config.toml
n_kv_head = 5
head_dim = 128
d_mlp = 1728
vocab_size = 32768
norm_eps = 1e-05
positions = "rope"
tie_embeddings = true
extras = ["capped logits"]
init = "uniform"
init_std_down = 0.0
lr = 0.00055
warmup_steps = 251
decay_fraction = 0.905
final_lr_fraction = 0.1
seq_len = 512
Each number is 128 + 32 x the weight over the matrix's rms, rounded and kept within 0 to 255. Layers, rows and columns count from 0.

# layer 3 MLP down (transposed), 1728x640, rms 0.027, rows 788-801, columns 0-79
[[132 120 136  89 131 119 131 141 147 109  98 138 124 102 172 146  96 135 173 162 162 135  74 103  72 173 139 135 193 107 161 120 163 101  93 133  77 158 113 140 137  90 134 144 158 146 148 209 136 112 134 110 148 103  68 130 153 140 111 144 130 140 157 129 134 135  88 131 139 149 145 152  74 139 112 160 107 171 138 119]
 [122 156 138 180 119 112 108 150  60  90 109 120 130 124 176 144 143 110  78 169 105 198  76 148 119 142 138 142 100  82 166 114 147 125 117 145 169 170  73  60 127 149  92 114 153 101 187 152 138  97 104 146 130 142  57 161  85 151 141 115 157  96 174 136 213 119 132 131 207  87 148  71 109  51 146 118 124 133 144  98]
 [185  88 154 103 112 123 159 186 174 120 137 139 130 143 138 109 118 115  98 107 133 110 113 130 109 139 122  92 144 165 148 170  87  88  94 168 154 139 185 172 198 158 122 143 150 125 212 152 195  80 145 131 155 138 160  98 114 102 146  76  98  71 120  95 181 130 189  92 122 153 165 146 118 172 146 168 135 145 106  60]
 [127 134  84 185 149 149  98 134 129 104 132  73 117  95 144 102 144 149 142 111  97 127 161 148 140 147  95 144 180 136  74 148 122 129 145 145 132 147 126 151 185  78 100  88 160 166 129  94 168 166 129  94 112  89 101 107  90 126 174 111 118 133 158 147 116 119 117 190 149  93 153 136 147 137 123  96 127  87 117 122]
 [139 107 109 105 136 104 157 126  90 132 131  89 121  75 159 119 121 109 160 100 174 196 137  82 126 114 152 138 188 215 150 106  95 147 155  97  97  54 170 193 159 159 170 145 107 151 139 144 117 111 139 164  98 135 154 133  87  87 130 136 114 180 142 123 141 116 119 110  99  77 111 140 144 126 116 145 112 132 146 118]
 [113 140 124 167 105 154  88 180 128 109 148 148 125 125 151 155 148 132 131 121 115  38 131 139 137 125 123 175 127 185 111  62 101 143 104 119 125  73 133  98 136 132 110 111 118 123  67 125 103 108 125 111 111 124 174 150 113 157 150 189 121 152 129 132 126 140 129 156 154 113 132  97 124 126 117  87 121  98 162 120]
 [ 93 126 130 126 131 128  97  74  85 157 180 138 131 117 187 128 158  87 149 126  85  66 164 134 125  97 107 154  90 139 121 144 124 126  92  90 104  92 141 157 214 130 101 125 135 108 124 116 108 139 143 107  74 179 173 128 143 120 106 144 106 104 127 148 125 170  83 112 147 128 139 143  81  91 110  69 105 106  87 113]
 [116  88  91 124  83 118  80 157 148 135 109 143 119 170 131 154 116 159  74 163 140 152 117 150 123 129 112 118 122 123  83 124  76 176 106 152 114 146 150 124 129  91 123 102 115  80 124 139 157 131 180 190  79 136 129  76 109 115  93 167 108 142 111 125 148 131 144  70 160  91 116 164 134 114 182 188  90 109 118 104]
 [ 79 163 116 138 100 111 158 131 102 100 103 148 123 180 177  52 161 165 185 120  88 130 130 139 160 125 122 165 118 165  72 159 102 137 159 117 138 191 122 115 135  97 145 158 151 177  82 143  89  77 130 221 144 194 139 115 131 105  50  88 127 138 139 140 117 150 111 198 141 113 109 195 168 128 123 103  65 186  91 161]
 [176 128  95 115 113 113 117 139 122 107 105 156  91 124 183 160 140 119 131 125 124 109 116 115 173 122 102 104  99 143 126  81 162 105 113 151 173  97 118 137 137 136 128 179 138 182 163 104 112 104 142 117 122 115  95 170 106 178 159 126  62  88 158  79  96 149  81 111 198 102 144 145 169 122 126  90 180 169  86 103]
 [131 148 170 145 146 124 155  87 165 170  45 103 187 132  82 198 116  17 141 145 118 100 120 129 101 112 110 130 149 135 187  99 142  95 133 101 140 130  62 118 118  88  95 161 181 105 181 145 130 107 135 126 111 115 169 162 140 147  67 126  76 148 143 170  81 157 136 126 124 117  78 141 130  84 172  83  82 142 131  62]
 [144 125 131 153 101 127 118  80 123 147 164 162 128 155 125 165  75 138 126 173 141  70 101 153 143 130  78 120  94 162  54  73 171 105 128 126 200 141 134 157  98 167 202  76 132 119 122 121  98 182 104 123 133 143 148  98  94  87 145 168  98 162 112  93 121 122 112 154 157 109  89  97 134  96 119 118 127 101 110 107]
 [122 157 109 113 165  73 127 133 137 116 119 145 115  88 113 134 128  87  87 115 113 205  86 108 132 133 152  87 128  94  86  78 162 145 124 116 108 130 133 102 124  86 124 100 100 167 108  78 150  94 108 104 115  75 211 129 160 125 125 137 111 165 143 157 105 166  96 173  97  87 190 157 144 143 105  80  71 168 141  90]
 [121 134 138 109 151 126 146  89 163 102  92 111 145 112 143 149  88 150 125  64 144  75 131  73  58 142  85  74 142 112 166 128 122 134  96 108 180 134 151  74 123 118 138 195 124 136 141 126 105 129 156 152  91  99 164 142 140 138 165  65 111 130 124 124 107 178  86 161  66 108  98 136  95 237 189 134 218  90  70  86]]
# layer 3 MLP gate, 1728x640, rms 0.0312, rows 789-801, columns 0-79
[[ 98  90 130 109 116 107 139 150 162 124 128 141 100 118 116 150  83 156 126 201 123 112 169 117 101 120 124 111  98  47 132  62 138 143 144 194 187 135  73  74 160 147 175 128 109  89 116 167 168 112 104 173 198  83  97 160 121 124 113 166 173  82  98 130 147 117 119  51 168 142  88 169 161 102 119 113  93 111 192 138]
 [138 212 140 161 119 105  91 133  80  69 152 110 135 124 100 165 163 127  91 152 113 141 107 107 117 114 133 159 181 109 116 112 149 145 104 160 143 119  92  43 101 153 168 123 144 107 104 159 145  72 128 102 125  94 164 155 135 155 154 117 164 168  65 107 140  86  94 108 135 164 120 122 121 100 125  98 119 168 150  75]
 [ 64 114 122 150 149 163  84 153 147 125 138 150 126 139 184 175  86 147 135 177  93 142 104  92 102 171 200  95 124 111 104 126 118  55 127 172 133 178 176  96  87 148 126 151 128 171 110 156 116 132  94 101  90 114 127  77 123 122 111 111 137 106 171 128 119 144 116  48 121 177  56 144  97  95  49 175  66 110 109 137]
 [ 97 165 109  86 134 167 156 147 180 128 138 180  84 161  54 130 123 126 102 150  76 139 127 194 116 144 109 118 108 112 115 144 154 158 151 168 168 116 154 127 138  93 124 152  86 129 103 118 149 177 174  51 177 158 101 158 105 121 146 102 115 127 142 142 108 141 122  92 107 111  91 104 146  97 112 134 108 131 144 181]
 [ 99  88 177 141 152 105 155 215 154 200 118 110 129 151 148 109 114 114  69 148 181 158 116 122 116 151 143  86 194  69 149 153 124  96 115 105 122 153 121  90 181 115 129  51  60 173 144 115 117  98 115 154 123 134 109 114  99  71 110  86 134 116 167 125 137 135 128 124 174 189  82 104  90 169 121 149 126 128 131 172]
 [169  81 134 165 121 128 131  94 102 125 131 137 157 126 110 123 130 115 142 108 118 137 102 116 125  91  73 145 108 142 149 131 161 170 120  93 134  99 117 105 118 141 112 141 127 163  85  69 132 126 177 140 109 143 171 145 158 178 131 109 100 148 101 115 149 180 110  96 123 139 162 118 179 127 112  84 139 134  88 109]
 [148  67 128 123  98 137 110 190  98  89 177 132 133 132 132 146 119 119 166 159 142 133 179 139  87 106 104 129  84 180 116 103 126 115 169 158 152 101 114 112 164 150 165 161  92 206 136  99 130 119 136  90 161 148  95 152 124 141 171  69 131 123 165 189 135 147 180 109  75 140  63 133  80 145 124 107 169 121  79 148]
 [146 156 150 113 130 196  87 133 131 122 194 225 122 110 110 145 176 119 161 118  62 129 165 150 130 144 104 205 159  70 158 161 121 135 157 167 185  90 122 156 132  97 154 131 107 188  93 100 104 105 116 168 161 133 124 105 140 107 106  94 107 131 112  92  73  66  73 111 151 136 136 113  91 137 115 158 111 149 152 148]
 [110 179 140  94 122 140 118 107 166 121 174 148 181 132 138  96 125 168 140  74  69 140 122 191  95 105  98 110  81  87 122 127 183 178 173 129 126 121 103 111 143 108  96 145 161 105 160 138  84 173 119 135  79 112 161 118 187 133  92 164 143 171 126  79 173 127  97 135 180 124 118 104 197 117 136 105 161  70 125 113]
 [128 164  97 162 191 158 115 146 148 151 159 109 130 181 186 130  82 177  92 191 117 129  94  72 199 148 129 111  77 174 159 111 135 143 164 162 125 145 133 155 100 187 112  76 153  85 152 142 126 135 131  59 117 114 145 157 127 141 177 155  63 157 165  95 180  70 170 155 137  33 106 138 157 150 183 148  81 135 132  68]
 [154 122 148 102 121  98 111 105 107 168 123 176 121 145 127  73 106 108 115 103 151 136 121 160 109  99 107 117  85 137 114 127 156 119 119 129 179 132 157 193 109 131 102 107 159 142 135 151  77 171 128 153 141 130  87 127 153 134  99  92 155  97 103  94 102 128 165 102 112 101 119 154 122 111 125 139 127 124 131 138]
 [177 137 152 158 126 133 115 131 130 149 153  69 151  91 133 139  78 140 174 162 132 135 118 102 131  83 171  96 111 163 130 178 140 142 181 125 113 199 171 146 119 117 138 162 102  64 152 177 138 141 114 131 108 124 168 127 131  95 139 118 128 117  95 141 153 153  97  84 148 104 117 131 102  62 124 123 106  93  80 102]
 [117 125 138 113 133 116 120 160 146 141  98 136 105 150 155 130  96 180  98  96 163 121 179 126 120 144 112 181  63 134 106 144 163 110 156 124 149 116  97 153 107 164 132 152 116  72 162 158  95 132 180 115 128 108 149  86 153 114 132 136 118 128 143 134 110 188 134 136  82 117 171 119 119 104 107  82 111 147 174 153]]
# layer 3 MLP up, 1728x640, rms 0.0315, rows 789-801, columns 0-79
[[ 70 130 109 156  67 127 168 109 158  72 137 124 109  93  67  75 159 143  49  97 121 161 100 146 163 179 147 166  77  84 126 166 162 214 109 145 154 133  49 122 127 193 118 139  97 100 134  96 119 152 121 121 140 113 108 212  98 188 168 127 160 174  97 111 117 142 129 133 120 141  87 124 114  48 218 112 103  81 153 207]
 [165 164  89 150  96 118  94 147  98 148 182  85 124 144  73 146 178 156 152 139 123 139 154 156 117 112 177 140 164  66 125 128 163 164  92 116 139 150 205 119  99  77 110 135 160 143  96 111  83  89 143 128 106 118 139 160 169 139 148 131 127  96 176 141 179  76  85 157 186 123 156 133 136 153 119 161 149 136  85 165]
 [153 167 159 100 110  96  88 123 137  75 104 124 141 140  91  73 150 132 109  85 120 127  60 201 140 139 143  75  80 128 124 119 124 149 108 129 120 214  84 117 113 155 137 206 116 157 168 131 136 139 122 175  93 150  93  62 103 133  86 118 143 115 158 155 130 130 105 144 141 125 122 110  43 115  86 113 118 138 116 118]
 [122  85  73 121 153 175  68 110 158 184  96 157 110 158 100  97 102 120  97 120 170 128 137  98  79 161 143 136 159  75  71  90  88 139  99 144 152 168 112 104 120 109  95 111 152 137 123 141 183 139 124  86 113 103 113 125 137 104 207  96 137 114 131 167 102 177 194 131 118 152  60  79 133 116 131 125 170  98 125 123]
 [115 157 103 156 119 147 160  79 106 107 130 151  80 145 111  41 155  79 155 146 118 138 104 124 137 179 166  81 172 122 114 161  69 137 109 136 178 136  89 192  96  73  74 123 146 144 195 115 174 139 152 175 145  92  86 106 131 105 106  97 134  76 103 129 130  89  76 136  71  93 109 169 180  66 150 113 155 118 111 123]
 [141 148 149  88 157 153  94 193 129 130 154 143 114 128 160  90 133  92  99 108  91 111  99 133  66 119 155 124 112  95 143 153 143 132 195 176 132 122 141 153 121  88 137 188 119 109  75  74 133 129 138 166 132 110 105 141 143 135 139 203 122 127 132 102 111 186 112 124 103 123 139  91 137  86 125 112 167 134 106 138]
 [148 100 127 206 185 109 119  91 124 144 160 120 123 128 127 126 203  97 147 175 100 119 101  73 132 175  82  99 134  60 125 134 134 178 134 103 147 112 100 148 124 124 127  85 126  79  65 128 159 131 144 165 135 143 116 132 105  83 137 109 148 145 149  88 160 128 176  72  96 156 192 122 170 220 217  75  97 114 116 132]
 [148  99 121 122  96 133  67 144  62 142 110 131 105 134  48 116 126 127 108 185  86 166 141 108 108  92 102  87  98 112 146 142 158  98  95 143 138 109 136 122 114 120  99  95 139 132 145 131 113 150  85 140 100 139 157 167 150 188 137 137 113 104 124 114 183 117 143  96 107 138  58 185 112 134 100 104 146 136  82 145]
 [151 168 141 120  97 149 152 161 162 134 157 143 145 135  74 106 120  74 125 136 113 158  71 104 131 123 155 133 128 162 170 131  88 137 136 113 110 164 119 109 110 150  78 122 140 120 196 182 136  73 160 118 133 107 103  96 139 120 190 138 156 123 139 144 199 159 141 101 118 117  80  96 103 112 116 175 100 132 194  94]
 [117 161 157 175 125 108 128  91 118 108 107 124 105 180  84 146  56 183 166 178  86 163 141 142 143 146 178 109  83 121 129  92  77  92 146 173 150 126 150 114 128  94 151  67 111  94 134 190 125 129  94 118 146 131 122 178 128 180 113 101 114 104 149 101 161 115 172 140 110 180 129 178 131 119 169 155  61  90 107 150]
 [172 136 119  93 104 164 136 135 173  74 134  72 152 139 152 103 141 114 145 133  61 134 129 131 119 159  90 152 159 191 111 177 118 181 152  96 116 123 103 136 108 102 134 125 143 157 135 186 138 113 122 110 113 167 140  77 178 113 141  82 164 119 177 171 108 148  96 124 126  88 135 126 123 113 174 121  96 127 121 130]
 [133 170 139 160  94  72 120 153 146 133 166  55 159 105 125  97 119 158 110 136 144 139  53 126 121 154  87 171  77 123 139 154 150 113 162 132 115 137 119 147 122  66 131 137 125  40 145 189 130  98 105 133 145 127 155 167  86 139 192 118 114 172 170  57 154 188 152 126 111 145 146 102 153 109 135 183 113 129 125 147]
 [143 132 143 189 154 152 115 128 124 107 174  82  10 101 113 110 101  76 134 156 142 139 130 150 129  68 121  98 113  75 101 125  75 165 182 161  89 165 152 116  80 122 112 136 114 121 152  84 143 131 104  60 141 137  84 120 169 103 131 125 149 118 135 139  61 148 163 114 106 115 189 149 179 123 103 163  90 112 136 145]]